From a checkpoint of a small transformer trained on Wikipedia.
Size: 10 layers, 2 heads of 32, MLP 256 SiLU, vocabulary 8192, 3.74M parameters.
Training: 99M tokens, 3332 steps.
Each number is 128 + 24 x the weight over the matrix's rms, rounded and kept within 0 to 255. Layers, rows and columns count from 0.

# layer 7 attention query, 64x64, rms 0.302, rows 0-63, columns 0-63
[[137 105 129 136 127 114 114 136 129 119 108 146 137 102 135 139 106 125 141 137 120 130 125  92 126 144 138 137 141 155 161 128 145 116 138 126 128 132 128 134 138 124 119 114 125 128 135 108 113 123 114 134 122 134 138 142 131 145 126 132 136 133 124 128]
 [149 104 110 143 104 123 141 136 128 169 108 112 151 112 120 162 117 124 145 161 150 127 149 156 151 134 131 137 157 138 164 117 122 103 154 134 131 128 132 106 130 147 127 178 118 129 149 125 120 122 145 165 101 125 112 140 152 102  91 160 137  86 130 114]
 [155 125  94 134 142 102 142 147 114  89 151  84 130  91 108 109 143 131  98 157 148 140 174 145 160 107 130 143 127 140 153 135 156 136 142 133 135 143 158 110  99 106 117 159  85 137 135  99 134 162 170 146 139 142 103 126 151  87 118 135 142 103  72 165]
 [112 131 116 114 120 145 130 111 145 179  77 126 146 182 141 169 123 164 187  92 121  91  94 134 112 136 158 119 114 151 127  88 109 123 163 152 118 143 108 151 159 121 133 105 191 152 150 146 150 101  92 148 108 117  93 101 161 140  98 153 124 159 167  84]
 [122 119  58 106 118 139 107 112 149 143  56 143 136 170 127 157 127 161 184 109 146 142  83 115 161 139 176 145 115 156 113 111  88 125 159 169 136 149 133 159 135  92 151 107 204 161 147 154 164 120 113 153 134  88 102 134 138 125  88 151 182 142 167  61]
 [100 172  95  97 127 154 129 165 166 179  74 163 120 146 137 137 137 149 167  91 108 156  39 115 115 127 190 122 103 114 111 103 104 109 122 158 110 153 130 155 198  84 183 112 191 192 114 152 158 137  75 123 125 100  63 122 120 143 138 154 130 185 197 107]
 [128 179  93  63 127 156  93 109 113 114  95 136 168 107 109 139 194  76 130 182 145 118 125 114 119 148 143  78  97  87  72 151 129 148 138 161 212 149  87 106 135 130 110  98 155 177 134 157 169 126 138  91  84 131  88 109  96 135 126 112 135 159 138 129]
 [174 202  83  89 164 136  92 119 100 135 128 115 139  96 100 127 158 110 159 151 139 164 114 118 144 120 123  82 112  89  64 142 129  96 156 154 160 129  88 107  98  84  91  81 112 214 124 127 149 138 151  87  77 163 115 135 104 161 141 136 138 165 112 117]
 [121 106 118  98 145 133 106 127 138 119  96 145 134 161 117 119 119 109 104 110 115 135 109 102 131 128 127 118  93 131 112 125 147 135 102 125 138 117 143 123 140 107 118 142 135 123 138 106 146 133 114 142 145 126 139 129 119 144 131 128 111 126 155 136]
 [111 136 143 117 107 127 103 116 141 133 115 161 128 148 162 140 116 135 125 101 125 124 108 100 111 155  96 120 111 115 106 147 118 135 109 132 142 119 130 138 147 143 125 106 168 110 128 151 137 102 125 124 112 123 154 118 102 154 110 128 105 151 150 111]
 [142 129 120 130 133 142 138 145 101 143 151 129 159 150 141 152 145 153 135 163 163 105 143 129 163 113 116 106 155 122 136  85 141  87 118 119 117 119 134  90 125  93 129 168 118 134 150 117 153 129 169 158 138 132 115 157 142 104  94 158  99 122 129 114]
 [118 145 122 104 107 117 142 113 165 137  85 145 123 100 145 138 112 108 153  71  95 122  61  99  96 151 125 111 124 114  89 172 106 129 102 131 160 124 160 149 165 138 119  51 151 111 114 171 131 113  93  92 136 102 139 113 101 181 160  97 129 126 194 103]
 [ 88 174 132 119 127 155 131 143 116 173 100 161 147 145 108 136 119 142 155  98 116 146  62 146 116 145 124 119 134 107 108 127 113 129 114 135 142 141 134 120 151  95 118  82 169 164 131 140 143 120  66 107 114 133 114  91 109 170 142 135 105 144 180 109]
 [109 124 180 119 124 106 176 151 188  80 164 139  89 109 150 118 122 109  82 113 134  88 111 139  73 119 107 137 154 125 158 156 146 146 127  74  94 112 121  75 119 142 141 133 100  81 103 103  88 123 166 122 161 171 117 172 146 104 163 103  93 118 136 167]
 [128 120 136 121 125 147 139 131 125 141 126 140 145  98 136 116 153  99 123 119 166 162 131 152 115 138 126 113 146  86 123 143 156 121 117 131 115 151  93 122 148 121 132 100  92 112 116 118 138 108 135 105  85 145  97 142 129 122 169 127 117 133 136 154]
 [103 110 166 127 110 102 127 143  90 156 138 130 150 104 156 138 149 131 133 101 103 120 164 115  88 151 119 127 123 133 140 114 146  91 102 126 126 124 146  80 161 136  87 145  86  76 173 143 125 114 143  92 119 137 149 121 105 145 144 111 118 137 121 139]
 [112 164 192 182 160 134 163 182  93 175 155 114 136 149 132  96 109 145 113 183 112 161 110 158 100 113  95 118 123 156 171 128 156 132 123 128 100 144 149 147 124  99 125 160  94 152 147 113 111 137  91 126 115 138 144 105 105 159 128 124 132 174  99 156]
 [ 97 105 167 143 125 134 146 120 137  99 166 142 122 154 131 154 109 112 100 123 121  91 109 161 126 120 108 127 146 146 158  86 133 191 124 115 108 116 148  99 106 148 155 136 156 113 131 132 118 121  95 151 137 141 142 109 135 127 116 110 103 122 141 132]
 [145 149 165 126 141 145 149 158 152 110 167 160 115 119 122 112 168 107 110 120 156 139 106 173 108 122 131 126 143  85 112  97 191 118 138 141 107 121 117  92 129 119 142 114 100 156 120 126 122 143  89 114 116 164 112 145 105 178 166 102 134 141 135 179]
 [150 105 115 111 167 112 146 135 146 108 137  85 150 101 129  85 107  71 139 111 142 211 109 110  81 150 149 106 151 103 119 163 148 111 130 177 165 134 101 161 162 143 154  95 141 151  98 131 114 159 106 119 107  95 145 128 131 135 148 126 127  99 131 144]
 [171 110  92 110 152 116 145 119 122 145 149 110 121 155 155 125 127 153 123 121 113 192 122 131  85 107 155 117 128 111 103 152 151  72 101 125 127 107 149 151 117  74 115 133  95 113 111  94 171 165 153  92 106  99 123 119 124 138 101 149  92 116 130 161]
 [125 145 121 146 121 137  96 102  79 102 110 122 147 159 105 152  80 151  91 193 119 152 127 120 145 141 100 134  96 156 154 135 126 133 115 114 159 109 129 165 113  88 122 137 165 110 123 119 139 153 123 129 154 106 156 118 115 110 135 114 131  90 136 171]
 [165  98 142 126 105  92 128 120 105 152 146 130 141  99 115 155 151 151 140 110 116 150 160  92 123 148 108 179 150  90 104  99 119 105 111 127 102 132 147 133 132 142  90 130 117 138 104 136 155 131 158 107 132  93 136 115 119 170 127 165 143 109 143 133]
 [135 151 166 164 156 166 102 167 146 127 139 151 109 172 141 125 133 126 133 163 155 131 121 136  92 121 165 105 101 188 109 133 163 138 156 141 116 115 136  96 102  92 134 122 133 147 170 118 134 107 101 149 142 186 146 150 135 141  94  85 149 159 120 115]
 [145 132 101 116  96 110 128  99 127 157 122 108 130 159 147 121 134 165 149 131 111 146 135 101 171 127 132 117 150 160 128 120 114  77  94 103 116 152 141 134 149 108 124 149 122 125 138 106 144 136 152 123 117 108 100 122 120 114 112 161 113 116 160 142]
 [132 142 155 114 120 161 135 129 133 128 148 135 126 171 125 145 123 133 105 152 106 103 111 139  70 120 127 130 106 124 127 113 137 140 109 150 112 137 166 104 111 100 122 153 134 146 175 137 178 102 101 125 125 132 131  82 117 161  83 110  93 136 141 118]
 [108 150 122 172  96 125 110 116  94 130 106  96 126 124 124  98 150 128 127 157 159 117 145 117 161 171 120 140 112 138 112 133  94 100 135 114 143 170 121 137 106 123 133 127 131 131 169 136 144 120 128 110  96 156 138 105 139  76 158 121 132 120 118 118]
 [124 129 130 149 131 152 154 125 149  89 130 110 126  89 141 138  88 100 133  61 117 122  81 147  90 184 134 157 126  75 132 116 150 145 119 128 119 137 103 108 158 159 107 109 113 124 133 180 128 157 119 116 101  85 105 128 156  98 147 122 109 104 132 148]
 [142 108 119 127  80 150 147  99 111 152  94 116 130 127 128 141 125 129 139 125 111 141 117 142 152 112 158 127 134 144 152 132  94 130 133 152 106 151 117 140 149 160 107 189 140 130 143 160 110 132 137 152 112 110 102 100 200 103 136 157  89  63 113 136]
 [104 115 104  76 162 124 149 102 124 129 139 149 111 137 117  92 133  80 121 121 137 135  96 130  95 113 146 109 155 129 117 148 137 109 118 150 153 132 127 127 131 112 131 114 124 121 120  90 138 121 127 112 105 145 130 119 105 135 114 169  83 128 172 118]
 [ 92  95 145 113 100 131 150 163 124 117 112 163 133  86 151 130 134 114 124 109 121 115 156 126 147 135 113 161 116  84 150 129 133 165 132 101 116  98 157 116 102 157 143 126 102 119 118  98 132 121 111 126 141 147 106 129 125 110 110 116 132 153 138 121]
 [155 164 112 152 159 129 111 143 115 136 147 127 137 144 126  89 120 141 115 159  93 160 105 116 141 128 131 125 137  91 128 122 135 120  96 123 136 127 109 174 155 135 143 135 124 190 115 127 118 149  90 150 126 107  89 109 113 147 107 134 138 124 105 156]
 [135 123 127 130 131 127 124 126 128 125 131 123 130 131 131 127 128 130 125 129 127 130 131 128 128 131 130 129 127 127 125 132 128 130 129 127 127 127 127 129 127 128 127 128 128 123 130 126 127 129 124 130 130 129 128 122 130 127 127 128 127 130 124 127]
 [132 148 131 118 125 121 138 125 122 112 127 113 129 120 126 121 136 127 127 139 127 126 134 134 128 114 120 113 129 131 137 133 137 130 126 116 132 132 133 126 116 123 133 126 122 132 130 127 131 123 128 131 129 137 121 134 131 121 136 116 136 121 127 128]
 [133 121 124 127 139 126 126 120 124 131 143 117 132 129 132 129 131 123 125 135 131 131 138 133 136 137 118 119 132 134 121 133 138 135 128 125 144 134 132 130 120 129 118 131 130 125 121 125 123 130 122 133 130 133 124 124 128 131 133 126 136 129 125 136]
 [141 135 131 118 116 120 132 132 112 110 123 123 109 127 129 119 130 127 128 124 126 129 130 138 112 120 134 136 117 129 143 131 125 141 132 123 116 121 139 122 116 133 124 130 124 124 138 122 125 122 138 118 134 129 129 125 136 118 131 117 125 121 134 118]
 [125 134 135 141 149 141 137 117 106 145 146 109 142 129 115 136 132 128 119 141 125 132 158 126 135 154 104 115 130 140 113 133 135 125 111 124 135 123 117 122 120 129 101 127 124 117 111 114 128 127 117 132 132 139 142 125 126 132 134 122 123 134 124 144]
 [118 135 132 116 123 120 130 146 120 131 121 122 130 119 128 121 134 120 123 114 122 130 115 121 124 119 131 128 142 139 140 126 131 141 110 114 115 119 128 132 132 118 137 131 123 115 124 122 114 112 117 135 139 130 124 139 131 121 141 120 104 129 110 119]
 [115 132 119 119 116  76  89 159  94  84 127  88 167 104  90 109 193  97  78 125 113 144 135 148 128  98 136 135 163  95 131 127 151 165 105 137 125 159 120 153 138  99  89 169 139  77 100 135 110 108  71 144 152 144 140 165 126 133 161  91 100 153 143 106]
 [104 160 112  89 131 148 142 164 165 115 129 126 139 140 166 159 170 135 123  97 153 135 115  92  98 126 136 101  90 185 191 154 150  87 123 107 144  51 150 104 128 181 102 190 147 142 116 105  81 120 110 119 208 131 148  97  89 184 154 112  91 161  77 122]
 [128 136 137 122 120 123 134 131 127 121 120 126 128 123 122 127 125 127 132 133 129 123 123 130 124 122 126 128 132 126 139 124 127 130 127 128 124 130 130 131 124 129 134 120 129 130 133 129 128 122 131 126 125 125 125 133 134 122 127 121 127 130 130 121]
 [126 125 123 128 130 130 132 126 128 131 133 130 131 127 129 133 127 127 125 134 128 129 131 128 133 129 127 126 134 128 124 127 129 126 129 128 134 133 126 124 129 128 125 133 127 133 121 125 129 129 130 129 127 130 127 128 124 130 130 132 130 129 128 132]
 [114 119 122 140 128 140 127 128 141 143 128 142 131 131 130 140 125 129 131 123 130 128 118 119 132 134 131 134 131 124 117 123 124 117 125 131 126 128 115 128 142 132 132 129 130 134 117 132 131 134 127 128 122 123 130 128 121 135 122 142 129 135 124 129]
 [134 125 136 132 142 135 134 119 107 131 145 111 133 132 125 133 128 128 127 133 126 135 144 135 131 148 114 119 127 137 123 128 136 141 123 127 140 129 128 127 112 129 105 129 130 118 127 122 122 131 122 132 136 132 136 123 127 127 133 115 127 132 129 135]
 [125 120 116 134 123 116 112 124 146 132 124 131 160 125 127 123 137 130 125 133 132 130 128 105 151 123 136 128 138 117 112 132 129 124 125 135 146 139 123 140 139 128 134 137 130 135 129 144 131 135 125 141 116 127 127 135 122 139 115 138 137 133 121 125]
 [139 115 144 156 146 153 138 122 110 133 136 102 136 151 143 140 146 121 105 133 129 114 155 149 130 146 109 133 111 113 138 132 136 131 121 121 119 122 149 136  94 116 101 143 115 106 111 106 126 132 125 124 126 128 134 122 144 114 118 130 132 131 131 162]
 [101 131 133 136 113 109 121 156 166 128 131 121 152 116 137 133 141 101 110 106 125 122 112 124 139 129 121 121 142 133 123 111 130 142  97 143 125 117 115 112 137 111 116 118 166 157 126 147 129 121 100 100 104 118 115 114 120 115 140 121 141 135 110 108]
 [101 103 141 104  86 126  94 109 162 133 140 128 136 122 132  49  76 137 135 102 148 159  84 136 111 144  75  83  80 156 103 158 119 163 124 142  98 152 122  94  97 162 163  92 118 164 143 153 129 122 134 174 118 105 125 145 153 114 102 102 130 144 127 110]
 [ 72 136 122 119 116 125 131 123 151 102 127  54 148 155  96 139 190 152 152 126 164 135  62 164 122 120 146 147 111 173 165 166 173 140 169 111 141 164 155 140 116 151 115 112  64 117 111 134 176 113 142 137 126 123 166 156 146 152 161 166 103 123 107 157]
 [126 169 133  95 127  82 122 129 136 145 134 126 165 124  66 130 144 138 114 144 160 128  81  74 169 100 116 114 115 153 117  78 158  67  92 118 127 131 121 116 131 132 139 135 123 142  99 107 106 126 160 113  88 138 114 161 126 142  76 116  77 162  66 113]
 [138 115 141  89 165 117 166 134 151 105  97 148 111 127 110 157 153 157 129 128 134 113 135 112 142 127 195 114 139 163 124 108 140  93 187 152 129 103 213 129 115 112 176 118 130 135 110 155 113 151 120 122 136 210 159 114 136 115 120  85 163  61  56 109]
 [108 118  92 122 143 177 124 100 131  84 108 121  97 135 133  95  99 175 150 143 144 167 135 135 122 120 119 125 141 163 112 133  98 115 121 132 150 145 104 103 165 182  39 137 114 124 240  95 146 147 129 168 131 118  55 186 121 105 101 156 200 128  95 100]
 [138 128 133 109  70 130 177 156  97 161 132 117 120 151 145 159  88 111 109 111 113 212 155  40 123 131  91 109 116 136  85 106 161 174 150  99 109 182 132 163 150 154 102 121 133 128 151 151  98 134  87 139 165 175 140 138  99  95 142 140 147 146  84 145]
 [115  97 177 131 103 161  89  89 113 101  75 162 110 139 157 124 101 129 151 130 121 145 133 130 165 149 156 163  99 110 144 150 174  69 145 147 172  88  94 156  79 126 136 171  88 122 102 111  85 138 123 128 151 122 103 128 115 111 129 120 124  89 157 113]
 [162 126 146 120 146 110 196 134 173 121  23 185 115 139 112 107 167  84 137 158 128  71 173 140 121 132 121 108 131 121 180 179 105 107 119 132 189 120 104 126 158 136 127 134 108 153 126 183 147 162 121 174  85 110 149 134  80 111 158 173 107 162 103 149]
 [ 78 125 151 107 148 125 141 160  96 168  95 176 147  78 102 104 181 192 139 162 107 128  97 117 141 135 108 108 139 120  63 127 103 113 108 162 117 107  88 146 159 124 138 134 132 123 127 154 100 123  95 118 108 181 122 171 121 216 115 154 156  74 112 147]
 [ 99 127 103 136 131 160 126 161 120 170 108 112 148 196 149 143 110 152 130 163 160 120 140 108 179 107 124 157 145 118 136 162 122 173  90 124 100 170 162 133  83 112 135 155 125 166 132 120 117 120 131 112 133  96 183 199 128 198 201 138 162 125 149 164]
 [115 129 105 119  68 187 143 149 169 123 136 185 143  77 111 132 111 121 175 162 131 155 175 103  74 120 145 148 143 138  78 177 117  92 126 128 203 155 173 144  93 124  78 177 143 132 103 123 126 139  75 120 137 108 142 152 165  90 132 135  64 103  96 117]
 [144 142 102 169 129  90  68 159  96 159 183 107 119  94 141 179 130  76 222 162 130 109 153 117  60 110 178 155 101 174 130 127 109 171 109 108 163  88  76 162 155 137 128 105 144 171  86 127 138 101 151 137 136  78 151 123 174 169 104 151 138  88 153 136]
 [152 115 160 168 145 112 126 138 152 118 161 134  80 217 170 142 135 143 164 143 111 111  84  75 171 145 118 161 148 133  99 126 173 125  94 164  97 124  67 120 103 134 120 102 153 181 104 114 169  94  88 103 143 127 164 151  70 100  99 182 127  93 111 138]
 [126 122 138 139  85 104 120 120 153 104 171 108 126 126 139  41 221 121 140 119 151 155 135 133 171  90 103  74 113 153 103 163  87 107  92 147  98 117 138 100  38  86 112 145 141 116 114  90 137 122 100 141  99 152 127 117 133 131 158 167 165  85  91 118]
 [100 184 145 167 150 161  96  92 149 112 118 132 146 137  95 128 128 142 105 137 198 132 124 107 124 174 166 109 119 107  81 125 131  91 136 134 184 160 131 135 122 123  85 147 196 145 139 147 143 187 196  97  99 130 114 108 144 162 197 151 135 102 168 174]
 [183 126 132 175 116  99 142 200  96 142 143 133  87  84  96 124 114 142  88 124 136  80  98 107 159 147 141  91  98 168  53 211 128 114 167 141 105 125  97 116 133 169 128 135 139 134 140  93 192 127 154  86 170 149 115 119 143  82  88 156  97 150 115 162]
 [143 103  96  76 167 109 129 136 130  40 152 133  68 125 100 110  98 157  99 159 124 112 133 136 119 147 143 174 120 124  90 122  95 171 112 150 105 111  73 117 125 124 106 135 149 115 152 152 133 128  96 102 156 167 139 177 107  89 148  45  94  84 122 145]]